Weights of a small transformer language model: 16 layers.
Each number is 128 + 32 x the weight over its row's rms, rounded and kept within 0 to 255. Layers, rows and columns count from 0. The size above them is the row's rms in percent of the matrix's.

# layer 6 MLP up, 384x96, rms 0.259, rows 0-71, columns 0-95
size [ 98  82 109  89  95 102 105 106 103 104 101  99  96 102 103  95  96 103 107 101 102  95 102 103 112  93 103  97 107  97  99  96 105 108 103 102 103  99  92 103  93  99  96  94 102  99 109 100  92  95  95  98 108 102 110 102 113 102  90  89  98 104 105 103 101 103  91 110 101 100  95 101]
[[121  90 180 118 127 116  95 192  94  92  94 182  96 101 131 111 150 181 175 133 120 150 158 133  82  92 192 151 103  64  91 102 126 159  88 125 113 149 145 145 154  75 177 138 121 113  83 159 103  80 136 164 166 117 150 109 116  99  97 104 156  72 126 165  88 112 169 107 106 139 167 122 180 102 157 163  99  83 142 172 118 102 126 121 139  94 168  91 148 146 117 181  82  79 148 109]
 [109 143 155 110  64 144 116 127 124 147 138  39 158 100 167 128 103 174 179 145 109  89 104  96 139 144 123 130 134 165  64  94  82 131 110  95 117 125 115 191 155  94 120 111 145 167 123 128 142 142 128  98  96 125 153 103 165 172 147 117  65 119 145 138  93 122  84 145 174 177 110  61 114 137 150 119 181  60 109 116 176  90 147  68 182 114 113 111 145 101 163 122 110  68 113  93]
 [142 165 145  71  96 130 136 116 179 153 109 110 155 104  90 141  76 187 124 160 111 155  82  92 143 101 133 167 147 175 158 133 150  70 102 130 149 121  89 143 105  89 132 119  59 101 136 112 182 139 125 104 117 103 117 126 181 106 107 162 107  95 134 123 167 162  79 171 170 193 158  98 128 115 156  91 179 114  83 136 139 123 194 164 149 168 113 165 105 109 144  87 106  80  70 169]
 [ 78  82  70 135 135 123  98 169  78 179 167 108 163  91 111 136 217 157 161 135 134 159 117 114 187 123 103 163 104 130 104 115 115 187  99 115 123 109 138 129 125 148 111 135 133 119 150 121 172 131  65 166 137 151 153 109 151 169 128 124  88 152 127 171 151 103 143 151  96  84 121 158 128 119 139  66 138  97 126  55 137 124 176 157 148 145 133 156 139 138 131  91  90 248 130 131]
 [157 176 110 125 182 110 137  65 137 101 161 124 166 111 150 115 165 151 154 107 226  94 145 109 148 106 100 138  86  89  96 153 145 152 126 114 128 100  90 137 124 144 114 198 142 123 163 106 119 144 119 238 107 144  84 128 125 178 116 107 184 166 121 128 110 182 131 120  48 118 146  92 166 128 141 159 110 115 129 129 149 148 168 148  60 101 138 146 151  97 147 112  87 135 115  87]
 [109 124 122 121 175 118  91 138 113  56 116 125 115 155 193 119 123 183 127  78 114 152  86 146  88 132 139  93 103 127 149 190  92 104 176 107 124 128 159 165  81 129 121 141 106 153 154 144 204 147  83 144  80 152 174 182  79 109 161  79 133 134 102 185 167  90 119  94 125 131 127 188 144  95 144  86 138 118 162 102 105 158 130  93 137 131 147  50 125 163 131 133  60 119 152 128]
 [ 98  92 117 120 143 112 115 100 165 108 151  97 138 139 160  65 167 172 130 171 121 168 155  97  69 118 112 137 161 103 151 113  75 140 131 159 152 145 134 117 116 131 108 103 165 135 117 106 159 180 117 161 119 164 124  69 160 134 137  85  86 144 154 191 145 118 168 141 105  31 175 164  91 124  89 178 162 137 128 140  91 158 110 171 131 101 159 141  52 142 122 107  95  51 128  87]
 [ 91 117 110 165 113 158  93  95  65 156 106  75  74 164 117  59 126 196 104 140 151 164  83 187 116 140 109 144 144 117 104 149 121  85 112 158  84 168 169 146 100 128 160 161 148 152 149  93 139 118 144 149 181 105 146  83  67  80  96 107 110 121  94 113 145  61 141 141 173 143  98 130 107 139 173  99 133 163  84 171  78 137  92 118 119 100  98 128 128 112 110 182 133 103 141  76]
 [ 75 209 137 106 142 102  70 118 156 132 138  78 164 130 142 156 118 129  84 126 161 150 128  98 130 135 150 133 132  92 146 153 162 109 150 136 111 182 120 120 116  99 109 157  66  80  90 171 131  85  76 104 117 185 139 149 100 102 118 106 172 121 163  99 138 137 121 130 163 116 136  91 118 185 207 193  96  64 104 100 152  94 197 134 154 151 119 184  94 102 121 122 169 124 101 125]
 [100 186  88  88 111  69 153 124 109 130 123 156 142 156 104  64  83  91 146 103 165  80 145 134 142 122 166 147  68 194 115 161  62 149  84  68 115  67 158  92 123 129 114 119 116 199 112 124 150 153 111 121 133  75 188 111  88 123 114 123 111 142  28 115 116 149 108 144 108 147 152 116 108 127 122 139 112 103 170 112 119 132 161 124  84 162 122 164 114 135 110 159 142  79  93 132]
 [171 149  95 120 101  99 141 149  82 101 142 195 119  94 109 128 120 131 121 172 119 104 130 121 149  63 123 170  60 128  92 112 136 151 123 119 111 164 146 152 117 172 113 136  79 148  74 161 107  60 157 139 159  93 111  86  76  77 114 222 159 176  95 136 151 144 143 123 104 133 148 173 127  72 147 152 100 186 152 132 143 158 161 134 137 132 127 138 111 171  59 108 169 105  96 106]
 [ 69 110 135 169 125  87 109 120 101  97 141 155 137 141 153 110 117 119 113 125  77 108 158 137 156 116  98 162  89 129  81 158  97 148 119  91 126 198  91 122 148  67 182 153 102 101 117 143 194 111  77 151 143 120  83 139 102 145  60 153 117 167 127 160 102 151 117 110 140  87 112  83  77 112 142 132 131  70  91 181 174 151 125 166 114 136 104  91 124 189 171 114 113 126 221 122]
 [ 93 147 117 156 124 174 167 104 102 114  93 142 131 128  96 156 147 107  79 103 133 174 136 125 162 151 133 152 131  40  73 143 158 184 136 139 186 105 149 111 136 123 168 134 140  74  87 140 112 145 143 155 106 124 140 155 104 136  84  87 103 109 116 144 137 175 123 222 135 160 123 166  93 138 106 124 139 117 166  50 129 128 152 154 177 143  97 144  56 178 167 185 151  81 117 107]
 [131 114 135 115 158 139 128 139 104 105 158  94 148  79 148 144 132 119 128 155 134  94 122 137 152 147 141 120 130  71 154 168 114  96  32 138 144  87 147 139  96 163  86  66 103 110 148 120 146  49 138 108 112 117 139  74 179 121 119 131 124  93 186 101 138 157  86 127 180  77 103 157 131  77 112 132 128 209  70  70 153 154 140 170 186 126 171 146 172 113 104 156 135  96 163 128]
 [114 166 155 133 105 155  92 133 165  97 106 105 120 129 124  99 202 107 128 134 131  73  53 110 121  64 118 108  57  49  47 157 166 116 125 101 118 111 134 203 116 135 107 116 137 143 119 112 118 124 101 130 145 148  96 119 126 174 140  98 169 143 134 154 111 179 138 118 123 166 166 172 198 121 171 113 140 188 155 127 102 158 128 155 143 129 110 116 142  52  96 118 147 109 169 107]
 [155  98 116 145  59 113  85 193 168 187 199 113  84 114 132 113 117 130 195 152  87 175  87 113 150  98 135 131  90 115 139 157 102 152  82 110 102 126 110 186 103 129 112 113 143 142 128 148 104 110 111 167 171 164 146 141  95 142 188 137 141 104 126 116  71 196 159 140 141 152 166 101 143 122 120 148 131 111 132 129 200 111 108 134 158  57 127 124  94 106  58 116 112  90  82 128]
 [185 132 104 157  62 104 110 161 113  77  64 116 150 131 127 153 108 164  99  79 100  96 132 157 148 126 104 137  90 106  94 169 169 126 157  50 117 167 115  86 133 211 127 137  58 120  93 132 160 124 118 147  57 157 113 113 142 139 138 109 161 157 123 124 116 156 131  99  48 162 119 104 127  71 127 104 110  88  92 138 150  83 116  68 166 113 152  95 110 136 120 173 143 107 139 131]
 [137 155 169 124 165 120 112 104  87 147 149 166 159 141 116 134 122 117 121 122  49  95 110 110 155  87  66  63 147 116 146 142 128 169  54 138  91 153 120 125  85 116 128 120 104 112 154 115  66  63 116 123 127 120 139 116 101 121 130 140 149 122 168 166 193 120  95 124 131 178  76  92  76  97  92 152 102 146  77  42 146 139 155 129 179 145  75 147  85 104 113 157  90 165 118 122]
 [141 105 136 141  58 133  98 161 127 121 144 157 124 110 138 122 130  68  77 147 174 179 128 121 155 149  90  68 132 104 159 106 120 136 126 177 141 145 144 148 116 141 119 243 109  92  92 154 203  36 147 164 154 132  94  96 145 137 164 112 131 135 131 110  69 132  96 119 135 156 115 114 110 175 142 153 149 121 138 148 170 165  96 121  57 117 111 129 159 147 147 106 149 161 172 174]
 [115  92 203 124 113 125 112 143 132 123 144 148 109 126 161 158 153 150 172 165 167 167 172 167 141 114  98  59 117  69 136  99 105 155 119 124 129 128 158 119  54 161 104 119 114 141  84 182 147 134 166 152 131 124  86 106  90 151 204 177 127 156 168 133 213 125 139 155 112 128 132 115 138 119 100 154 113 155 128 161 168 138  57 167  60 114 181  92  93 126  97 119 142 161 114 155]
 [120 108 110 120 130  95  72 142 106  97 133  77 193  75 169 155  95 168 172  40 136 131 147 167 135  99  78 159 135 111 137  93 177  82  95 124 135 150 152 137 100 100 117  68  79  76 138 144 139  97 135 179  88 108  94 124 142 186 125 157 107  94 120 148 196 132 109  80 136 128 167  96 152 119 182 135 165  74  93 109 118 104 168  92 116 134 148 188 105 130 120 122 133 122 112 111]
 [160 152 164  82 109 136 174 146 151  90  90  88 114  97 152  95 112 125 125 137 156 156 117 127 111 110 131 112  65 138 149  88 137 151 148 159 106  91  58 123 133 126 113 110 154  97 156 123 195 182  90 164 127  82 147 170  78 115 158 159  89 126 134 133 178 122  90 145  88 108  98 145  86 105  98 122  99 147 158 101 153 105 130 144  39 124 167 119  92 130 172 165 197 146 118  45]
 [133 106 144 139 169  70 110 148  96 126 201 135 146 153 156 130 122 119 117 133  90 145  82 154 107 137 127 160  75 117 124 131  94 165 140  16 122 159 127 115 160  93 158 170  90 137  74  86 132 133 174 166 127 139 118 118 118 152 136 109 130 151 104  92 177  82  84 137 136 142 120 168 129  80 181  92 143 130 171 122  92 156 122  71 100  64  73 143 131 155 115 136 125  48 110 100]
 [140 113 152 109  94 107  91 169 118 112  86 162  80 106  83 132 119  87 114 109 161 136 108 150 158  95 114 128 139 109 150 181 115  82  37 111 176  83 186 171  66  82 138  82 118  61 171 165 104 119 164 109 156 165 138  76 135 109 123 146 127 135 161 123 109 145 133 107 168 116 121  67 159 199 102 106 117 128 165  98 140  98 136 120 133 135  89 145 101 160 135  59 145 108  99 159]
 [124 134 124 142 150 128 131 134  57  71 176 172 139 164  54 164 146 133 156 133 174 173 160 132 113 119  80 165 159 119 151  96  84 129  85 150 113 141  93  60 131 103 103 114 111 100 146 134 126 156 176 150 159 112 150 145 131 113 130 162 143 169 116 163  52 182 136 165 101 137  85  67 119 108 108  75 207 131 107 118 165 146 152 123 110 127 126 193 110 104 133 155 125 104 127  63]
 [122  96  90 122  91 122 118 138 128 206 207 144 130 133  80 160 101 109 140 155 121 170  63 142 128 151 111 112 149 105 131 151 159 116 151  90 152 173 150 146  97 140 129 139 111 132 109 124 125 122 227  91 107  90 157 121 134 110 116 160 130 150 125 133 113  96  94 115 155 113 150  54 121 135 141 198 231  68 120 122 161 136 170 152  97  60 125 160 132 147 158 103 130  89 101 126]
 [102 162 135 165 143 120 149 114 141 137 116 123 180 139  85  86 136 123  85 194 155  59 115 169 119 140 100 125 149 148 119 155 117  73 125  86 131 114  92 107 144 128 120 114 141 161 144  98 157 146 104 185 161 164 146 115 131 116 165  82 115 117  95 150 161 151 175 134 133 127 157 105 165 106  59  73  59  87 134 134 148 131  52  96 100  84 189 165 162 127 183 200  99 138 159 112]
 [163 160 165 113  86 137 116  91  99 115 134 150 171 137 148 117 189  92 179 155  70 155 130 175 174 135 112 124 139 126 123 189 110  50 114 145  58 146 194 112  95 141 134 137 211 177 137 101 174 179 157 108 128  76 162 113  95 143  87 139 134 125  88 158 129 162 128 136 144 157 133 126 190 131 151 143 105  86 154 117 111 125 128  95 134 151  45 147 127 161 104 135 110 110 132 150]
 [148  84 147 142 114 122 130 130 118 172  91  95 160  73 131 179 143 148 208 120 134 101 115  97 108  84 176 112 128 135  86 205  83 112 128 190 156 118 112 112 152 132  90 129 114 119 161 168 121  44 127 128 146  99  89 103  74 132 160 144 142  61 171 155  91 159 152 153 156 107 185 145 173 118 136 111 102 139 122 111 171 141  98  49 120 101 108  82 142 141 148 144 161 117 137  91]
 [139 172 153 138 105  78 142 173  55 148 109 176 102 150 168 204 108 122 105 136 129 119 109 203 150 180 108  85 108  77  74  94 144 116 175 221 157 136 103 124  98 143  72 127 116 156 135 141  99 150  98 130 142 139 157 139 141  81 160  71  95 120 190 114 133  72 136 125  87 143 148 128 145 118 112 160 147 130 177  61 116 130 163 120 129  87 117 127 134 114 107 145 121 157 102 145]
 [165 140 178 160 140  94 136 123  57  85 150 161 122  84 165 154 149 151  92 144 152 120 119 155 114 246 183 175 134 178 102 157  12 145 122 171 114 120 145 159  92 129  92 108 133  73 127 181 140  92 135 121 118 106 108 125 117 107  88 125  94 128 122 141 112 151 155 134 136 131  96 145 132 100  53 137  92 112 105 127 108 125 165  84 123 141 111 181 149 144 120 114 114 117 136 131]
 [128 108 158 167 103 147 142 127 171 112  83  95 202  98 123 102 224 195 147 130 145 107 112 136  71  88 120 160 189 138  61 100 130 107 108 117 145 150 134 111 153 140  79 103  97 154 100  89 148 180 116 162 179 133 114 116 144 126 185 118  74 143 139 137  88  99 175 147  76 122 113  85 138 166 122 102 143 134 122 141 103  91 129 135 125 117 201 128 115 119 119 151  56 149  95 130]
 [149 148  76  63  99 100 115 125 134 105  64 129 136  86 162  76 194  91 207 115 125 145 144 133 166 101 135 105 140 136 118 155 104 106 116 160 120 110 151 103 112  69 107 130 174 133 122 137 141  79  84 125 146 179 106 211 126 131 207  71 103 104  68 127  67 149 147 141 139  94 186 113 158 135 111 140 104  99 117 121  91 117 111 109  68  97 141 142 120 117  99 129 144 168 138 141]
 [157 169 149 140 100 178 142  89 144 153 128 113 147 105 113 112 119  86 124 133 193  58 170 146 159 111 158  93 124 140  88 161  80 148 103 164 124 116 135 132 114  93 171 219 147 105 115 155  91  93 122 145  91 135 210 112 134 166 136 140 160 117 129 111 114 165 184 103 121 136 116 107  77 176  82 126  58 107 168 113 151 190 121  90 117 124  61 151 113 134 157 157 104 124 170 118]
 [195 147 154  82 123 121  84 138 154  97  90 103 102 130 125 139 188 131 189  87 112 140 102 140 129  89 131 110 131 132 147  95 132 128 132 179  73  79 118 141  82 110 153 175 151 131 157 109 134 154 149 116 182 158 127  18 128 135 160  86 123 108 127  99 160 136  83 148 118 106 123 203 182 121  99 109 110 108 119  92 135 178  75 125  96 176 168 130  89  91 152  96 145 144 156  84]
 [133 134  89 104 132 149 110 101 174 127 157 151 134 103 170 129 127  84  31 152 123 165 174 168 153 131 128 136 103 106  94 125 138 160 145 140  62 148 163 127 104  85 152 178 126 172 109 139 121 178 104 151 148  97  98  79 124  84 124 127  98 113  94  80 197 169 138 132 135 126  77 141 102  75  91 131 105 142 126 113 185 181 134 147  85 136 102 111 170 174 169 121 120 202 168  90]
 [135  96  77  92 134 145 109 182 107 126 164 160 155 114 117 133 134 174  84 173 129 155  97 145  58 112  57 121 132 147 188  88 126  67 151 110 133 137 204 105  75 120 155 123 133 131 151 118 130 114  67 168 117 108 182 160 160 139 164 132 110 118 106 140 118 146 106 161 153  72 158  52  71  97 124 133 183 144 114 115 135 132 133 145 150 126  90 129  71 154 169 157 167 112 164  97]
 [133 102 195 106 109 120 143 127 115 112  99 131 143 126 118 109 115 122  85  62  99 126 181 147 174  67 160 125 121 129 169 121 151 131 152 124 135 163 181 102 149 168 147 153 105 152 171 152 145 175 177  81 143 140 133 188 147 111 134 140  91  94 161 143 163 121 156 200 121 148 105 135 114 172  81 152 184 186 142 107 109 132 157  40 172 105 146 198 114 123 131 176 158 111 142  86]
 [150 174 198 114 127 203 127 120 102 107 137 165 170 136 130 126 126 136 111 132 145 104  93 121 141 212 115 154  95 125 194 114 131 162 110 162 112 116 157  94  83 112 129 104 100 132  82 121 123 130 131 167  94 162 155 171 161  88 142 169 144 121 125 148 154 153  96 189 128 106 108 101  92 135  89 176 184 117  71 128 132  81 226 131 142 122  80 122 116 168 154 137  57 135 106 133]
 [118 146 139 124 130 120 103 101 110  63 109 120 114  59 129 130  80 122 101 158 102 152  79  80 108  83 156 142  97 146 181 180 116 118 139  64 173 137 173 133  82 151 175 138 120 164  97  86 113 134 144 159 112 119 121 118 100  91 129 158  78  99 116 143 134 157  50 122  58 176 157 132 139 161 197 139 154 158 133 157 163 137 102 192  92 161 110 136 155 109 166  97  94 123 167  94]
 [183 117 183  60 122 129 143 152 131 117 132 110 147 102  90 157 178 167 154 127 142 153 135  84  89 105 134 121 141 158 104 166 151 155 127 144  86 126 107  98  72  98 138 118  97 213  82  75 108 142 116  82 105  87 185 147 126 142 105 115  66 123 185 128  92 129  96 184 124 185 162 103 108 102 110 102 166  77 108 135 135 145  92 129 152 177 183 105 106  87 103 163 147 134 165 141]
 [120 157 132 127 162 163 184 135 195 222 107 125 146 180 125 143 129 123 113 124 145 185 160 140 186 163 121 125 101 147  77 175  91 161 114 173 109 166 120  90 111  91 125 131 147 104 157  88 114 147  96 151 127 154 136 160 123 139 141 118 118 150 122 132 175 137 109 156 134 241  75 104  80 116  95 170 131 117 109  98 129 138 154 131 128  69 148  80 164 143 153 142 185 140  84 119]
 [110 136 138 113 125 108 159 105 136 169 169 119 177 157 130 133 114 164 114 140 114 150 148 121 106 131 144  91  86 100 124  98 126  77 149 129 136 133 151 156  71 123 115 182 134 152  97 107 177 109  89 132 112  47 137 157 119  69 157  92 108 136 100 106 125 102 118 149 202 222 144 114 142  62 175 147 143 103 204 132 147  57  65 113 151  84 132 115 102  96  82  85 140 113 115 127]
 [116 141 130 148  96 115 163 156 103 127 122 110 166  76 168 173  80 103  98 100  74 120 121 164 126 131  83 127 122  92 135 115  79  99 117 122  92 137 123 149  91 132 125 104  89 160 128  94  86 164 119 122  65  96 170 172 168 167 192 131 181 104 162 187 114 180 106 144 101 169 107 151 119 127 102  83 152  75 102 151  87 124  89 108 133  96 121 115 181  73 124  87  98  56  82 114]
 [162 174 141 120 123  68 150  88  99 122 162  92 105 109  76 159 170 100 108 171  86  76 160 131 144 137 141  63 167  77 144 113 173  96  93 188 140 160 133 172 129 107  57 154 146 164 125 129  91 199 119 139 136 160 174  87 136 148 174  81 101  99 146 152 107 152 103 143 114 101 117 139 109 129 110  87 156  98  94 172 157 141 148 124 122 117  98 148 128 157 111 162 198 180 114 100]
 [107 183 116 119 137  95  54 126 117  91 113  77 116 145 125  74 129  97 111 110  67 100 147 117 109 113 144  58 135 129 130 133 165 164  94 143 141 127 148  86  56 151 145 160 125 122  70 153  99 157 154 128 134  69 124 126 121 130 127 122 156 114 167 160 116 198 159 133 152 189 146 101 212 152 139 172 156  48 124 157  91 100 167 140 102 153 118  92 101 175 135 111 119  91 127 154]
 [ 82 129 131 109 141 103 132 134 177 130 140 161 187 134 158  97 166 103 123 111 111 138 133 100 130 137 114 135 176 101 116 126 111 152 144  40 169 181 143 112 149  58 165  93 132 112 180  86 155 129 132 113 122 194 140  57  84 111 190 110 154 148 177 167 119 155 179 130 102 135 148 166 182 138  74 204 136 147 154 129 126 164 159  99 160 144 145 127 111 110 141 168 143 136 165  74]
 [136 122 167 119 166 118 108 208 144 131  77 121 134  68  88 105 131 149  90 126 154 129 122 146  99  90 168 111 134 142  64 133 106 143 105 132 103 133  99  65 203 153 165 129 154  80 115 177 115 130 167 123 163 143  89 132 151 140 102 118 111  86 121 114 155 143 149 149  90 167 177  93  75 108 125 100 149 109 150  60 201 163 189 137 113  94 132  84 183 114 142 112 151 130 163 178]
 [122 131 114 185 114 126  86 105 105 104 134 142 144 123  97 144 164 160 143 105 106 118 138 135 103 129 126  65  98 174  26 154  88 102 140 143 151 178  89 110 106 114 136 129 116 108  64  94 112  88 104  74 135 177 162 158 115 144 150 146  96 119 131 179 132 193  67 168  80 127 144 177 167 139 189 146 137 101 159 176 154 121 153 157 173 138 143 152  73 182 172 149 128 138 122 140]
 [181 151 150 110 162 193 150 118 137 130 131  72 106 151 102 103  90 123 125 120 169  99 112 118 170 135 104 124 166 125  91 100 119  99  60 155 130 178 164 172 117  94 125 156 156 152 101  88 140 135 131 117 115 149 164 148 149 138 128 129 112 169 149 118  97 169 155 166 109 139 113 127  74 118 160  86  85 131 120  36 116 122 169  16 136 163 126  95 101 157 155  96  82 186  93 148]
 [119 147 120 160 158 113 108 131 135 208 139 118 129 156 161  97 123 147 127 104  76 120 135 201  66 117 106 154 152 116 150 169  99 149 111 160  93 113 144 108 116  84  97 179  76 145 148 101 133 147 102 149  91 160 100 132  83 164 148 141  88 153 146  88 127 174 112 110 145  72 166 143  56 141 109 169 153  74 126  81  92 173 100 158 159 158 154 153  45 119 104  99 150  89  96 158]
 [130 141 142 120 131  84 126  96  66 115 123 170 160  93 155 138 190 120 120 109 119 101 119 190 167  63 156 141  89 120 136 127 158 116 120  97 122  93 137  91 146 157 116 153  92 127 100  93 123  69 175 168 116 127 101  82 170 146 192  64 151 164  67 100 166 117  97 133 137  73 149 111 196 185 142 118 109  90 159 140 108 164 145 126  80 127 150 135 100 134 105 112 101 207 108 108]
 [117 149 137 121 159 165 174 155  87 103 181 173 164 147  58 111 124 135 107 145 145 154 114 124 127 169 102  77  90 160 154 122 163 154 114 132 121 200  91  96 148 116  71 175 114 149 109 114  83 188 132 112  75  71  81 121 165 108  87  99 153 136 124 148 136 143 148 137 117 116 132 152  84 162 122 165 177 113  88 163 110 126 158 111 168 140 104 138  67 171 184 116 149  69 182 103]
 [144 170 132 156 135 143 116 175  69  96 146 151 128  93  86 168 147 197 164  76 129  98 136 163 163 127 126 172 124  33 133 105 105 126 113 138 188 120 130 131 123 108 147 160 146 122  56  37 121 104 191 125 154  85 110  93 195 139 131 110 145 100 129  85  99 153 102 137  75 141 143 100 149 122 160 123 159 144 113 103 105 173 132 126 148 122 124 190 102 167 133  79 114 124 131 106]
 [ 77 144 128 122 152  56  88 183 109  73  78 122 115 150 148 126 140 120 130 165 105 172 166 106 102 130  99  93  97 142  84 153 144 147 114 132 100 196 147 142 121  81 149 159  78 131 107 152 108 157  80 129 122 166 122  80 134 106 122  74 130 149  95 147 171 173 130 117  86  94 131 142 118 175 124 182 106 156 175  57 128 147 121 214  97 120 103  60 154 119 112 101 108 160 104 121]
 [134 112 156 126 159 145 103 162  95  88 183 202 105 113 110 100 160 138 131  78 205 113 160 144 121 178 166 120  84 142 145 105 100  92  63 163 184 170 150 151 140 168 137 146 148 133  64 163 154 125 112 115 156 109  96 170 129 149 106  73 108 109 102 106 131 139 119 102 149 171  91  63 107 158 182 154 103 117 156 138 188 101 155 117 102 143 121  81 155 137 141  88  66 146 132 114]
 [101 140  99 100 122 102  90 138  97 100 105 139 138 171 144 123 167 184 177  75 165 118  93 170 177 140 129 130 113  84  99 137 133  94  62 139 155 163 143 156 131  73  89  81 147 162 112 107 141 201 104 102 165  70 136 185  37 112 145 108 118 117  79 138 155  92 132 133 125 165 126 104 146 126 177  98  65 142 166 138  89 132  74 136 152 112  66 154 128 152 116 116 118 118 112 122]
 [170 157 117 159 145 170 128 130 136 122 184 165  83 122 110 154 179 146 109 138 152 188 127 133 119 181 142  86  59 109 172 116 171  94 113 134 121 167 221 161 130 134  76 179 141 116 108  82 146  99 167 135 103 139  88  67 177 159 144 135 108 187 186 146  83 143 110 132  97  96 113 138 108 150 109 116 161 126 134 105 112 143 108  76 112 102 169  80 136 158 124 168 136 108  83  97]
 [ 93 115 167 104 165 157  91 119 144 142 119 160 118 127 193 115 172 152 142  66  54  59 129 143 155 181 151 150 134  74 137 171 123 134 116 122 141 120 152 117 102 165 180 105 133 180  73 135 134 134 120  72 164 108 101  75  86 151 126 126 107 134 137 195 145 161 104 129 168 100 115 142 131 146  57  78 123  80 100 150 142 118 136 190 137 125 102 181 163  98 100 149  96 174 147 124]
 [144 219 126 138  46 100 183 129 122 115 131 133 143  89 139 140 146 174 203 110 130 119 141 132 157 152 133  98 137 160 112 175 165 160 148 209 156 114 128 145 152 129  87 144  72 142 145 157  77 166 117 129 117  97 170 138 166 154 126  89 136 124 120 173 125 101  86  96 100 115 134 177 162  88 112 122 149 134  91 134 164  74 134 149 163 130 152 201 113 146 161  95 133  98  89  74]
 [184 171 179 153 108 115 112 168 126 146 140 136 126 146 135 173 128 117 114  84 121  98 141 130 176  79 124 160 151  91 132 143 133  71 136 143 200 110 137 120 166  96 100 119  88 129  72 127 150 114 122 144 156 175  95 150 123 115 148  15 117 113 141 144 143  84 118 158  75 183 128 155 122  72 117  60 120 147 184 100  53 131 116 169 117 125 122 109  72 133 153  94 101 145 104 124]
 [148 122 136 111  92 158 128 194 115 102 173 154 100  75 140 131 118 140 124 158 123 106  79 141 144 151 106  97  96 203 130 165 144 159 105 125 152 154 130 109 132 147  86 143  78 122 151 177 192 135 184 112  88 145 123  86 209 117  97 131 143  87  94 121  95 200 181  95  64 115 181 148 170 104 131 132 180 111 135 137 110 163 156  91 141 136 133 161 188 146 160 128 151 104  88 144]
 [124 137 121 107 145 159 141 143 203  49 149 141 116  98  72 126 141 151 144 101 201 126  92 127 158 135 102 116 187 139 152 143 117 139 118  97 160 178  80  67 127 163 202 186  82 139 183  95 140 127  61 149 155 148 132  89 177 108 105 170 155 111 129 139 109 110 135 121 159 105  99 103 154  57  86  74 154 163 107 165 118 162 145 136 148 155 114 128  94 110 136 116 133 162 122 120]
 [148 116 101  76 130 166 186 203 166  91 133  95 105 109 130 100 132 135  93 136 109 115 179 190 119  21 141  93  98 127 148 130 165 146 149  87 120 185 131 125 191 180  92 109  84 102 119 139  99 112 103 136 137  68 121  94 157 108 122 164  73 166  92 112 162 124 127 142 137 166 122 118 129 141 153 175 118 116  99 122 129  76 115 125  94 179  99 142 120 108 171 178 118 117  98 166]
 [133 127 147 136 107 124 144 125 113 134 123 176 122 212 124 113 142 119 151 127 222 123  95 134 121 139 101 128  94 125 173 154 124 158 159 102  89 144 152  82 118 104 103 104 133 126 132  99 144 137 171 214 124 138  92 140 140  85  72  81 139 100  88 121 108 173  62 169 142 102  95  88 117 107  74 169 114 100  90 104 134 163  59  88 104 143 148 163 149  94 186 161 147 113  67 127]
 [ 58 144  97 117 142  97 102 137 114 101 112 168 122  69 188 125 171 118 161 120 153 163  55 153 193 172 126  76  99 120 127 118 171 105 139 159 144 174 118 126  84 153 182 181  73  56 127 122 139 146 206  75 113  83 165 142 161 133  94 132 121 150 122 120 140  95  82 121 144 133 147 170 125 137 103 128 101 135 140 125  81 122 160 160  95 111 180  94 150 141 137  84 124 158 140 116]
 [139 185 125 105 153 116 133 143  79 169 107 114 135  10  99 107 137 114  84 139 150  91 182 134  99  56 143  96 107 114 200 125 135  64 129 128 137 131 130 174  85 162 108 145 103  78  99 140 127  51 151 137 107 102 141  88 128 138 113 176 139 149 160 169 120  83 160 182 129 148 111 110 133 112 116 102 150 108 129 136  82 136 110 177 177 157 132 139 120 115 100 122 139 184  86 140]
 [160 147 171  95 140 105 215 127 150 156 181  61 151 144 140 189  54 140  95  91 107 118  81 189 126 115  73 149 146 146  98  87 128 113 118 148  97  85 125  97 115 147 108 120  70 112 130  98  72 101 168 124 120 139 155 134 173 125 111 110 101  69 104 162 164 130 107 149 112 135 141 116 121 104 110 144 147 134 120  50 169  85  61 101 112 129 142 165 154 122 167 123 100 112 121  91]
 [139 116 150 127 162 152 192 100 130 187  72 163  92 117 139 128  63 139 111  98 170 120 163 109 161 128 129 101 134  85 167 120 119 183  86 117 125 154  88 146 128 118 120 140 130 157 153 141 174 147 135 151  91 135 150 126  97 147 113 153  91  92 177 142 187 137 130  97 167 128 135 167 133 110 161 115 220 146 138 101 183 147 187  76 144  62  99 140 103 151 209  78 119  99 133 136]
 [ 70 119 207 106 149  78 114 136 130  98 164 133 176 146 139 182  86 214 107 118 189 115 129  87 144 149 120 123 147 146 188 143  64 127 108 160 108 111 155 123 155 153 149 146  93 125  89 102 108 120 124 163 151  99 156 128  74 168 113 140 103  99  75 151 130 189 142  78 126 108 170 108 106 155  77 142 129 110 116 142 147 155 144  86  96  78  89 151  89  83 140 107  89 104  87 116]
 [139 120 180 100 114 156 101 138 173 154 140 168 186 138  89 108  93 139 123 135 148 123 125 107 152  59 170  91 111  76 145 110 140  91  98 120 181 194 146 152 132 105 148  98  55 175 138 118 212 116 102 107 126 134 125  88 147 146  94  94 153 152 147 117 117 121 150 105 159 130 158 165 163 120 133 114 162 237 164 141 129 144 127 101 157  84 105 163 113 144 167 127 158  89 145 182]
 [133  62 133 102 109 129 121 166 198  91 147  90  99  74 101 141 141 105  98 131 135  76 164 146  90  84 196 161 109 102  85  84  99 105 119 105 124 103 164 121 110  87  95 129  86 111 130 123  62 154 152 101 142 168 146  97 120  82  72 106 160  69 136 112 154 138 132 162 105 135  91 144 124  65 133 138 140 120 120 134  82 157 157 173 133 110  84  61 150 114 105  89 193 108 143  92]]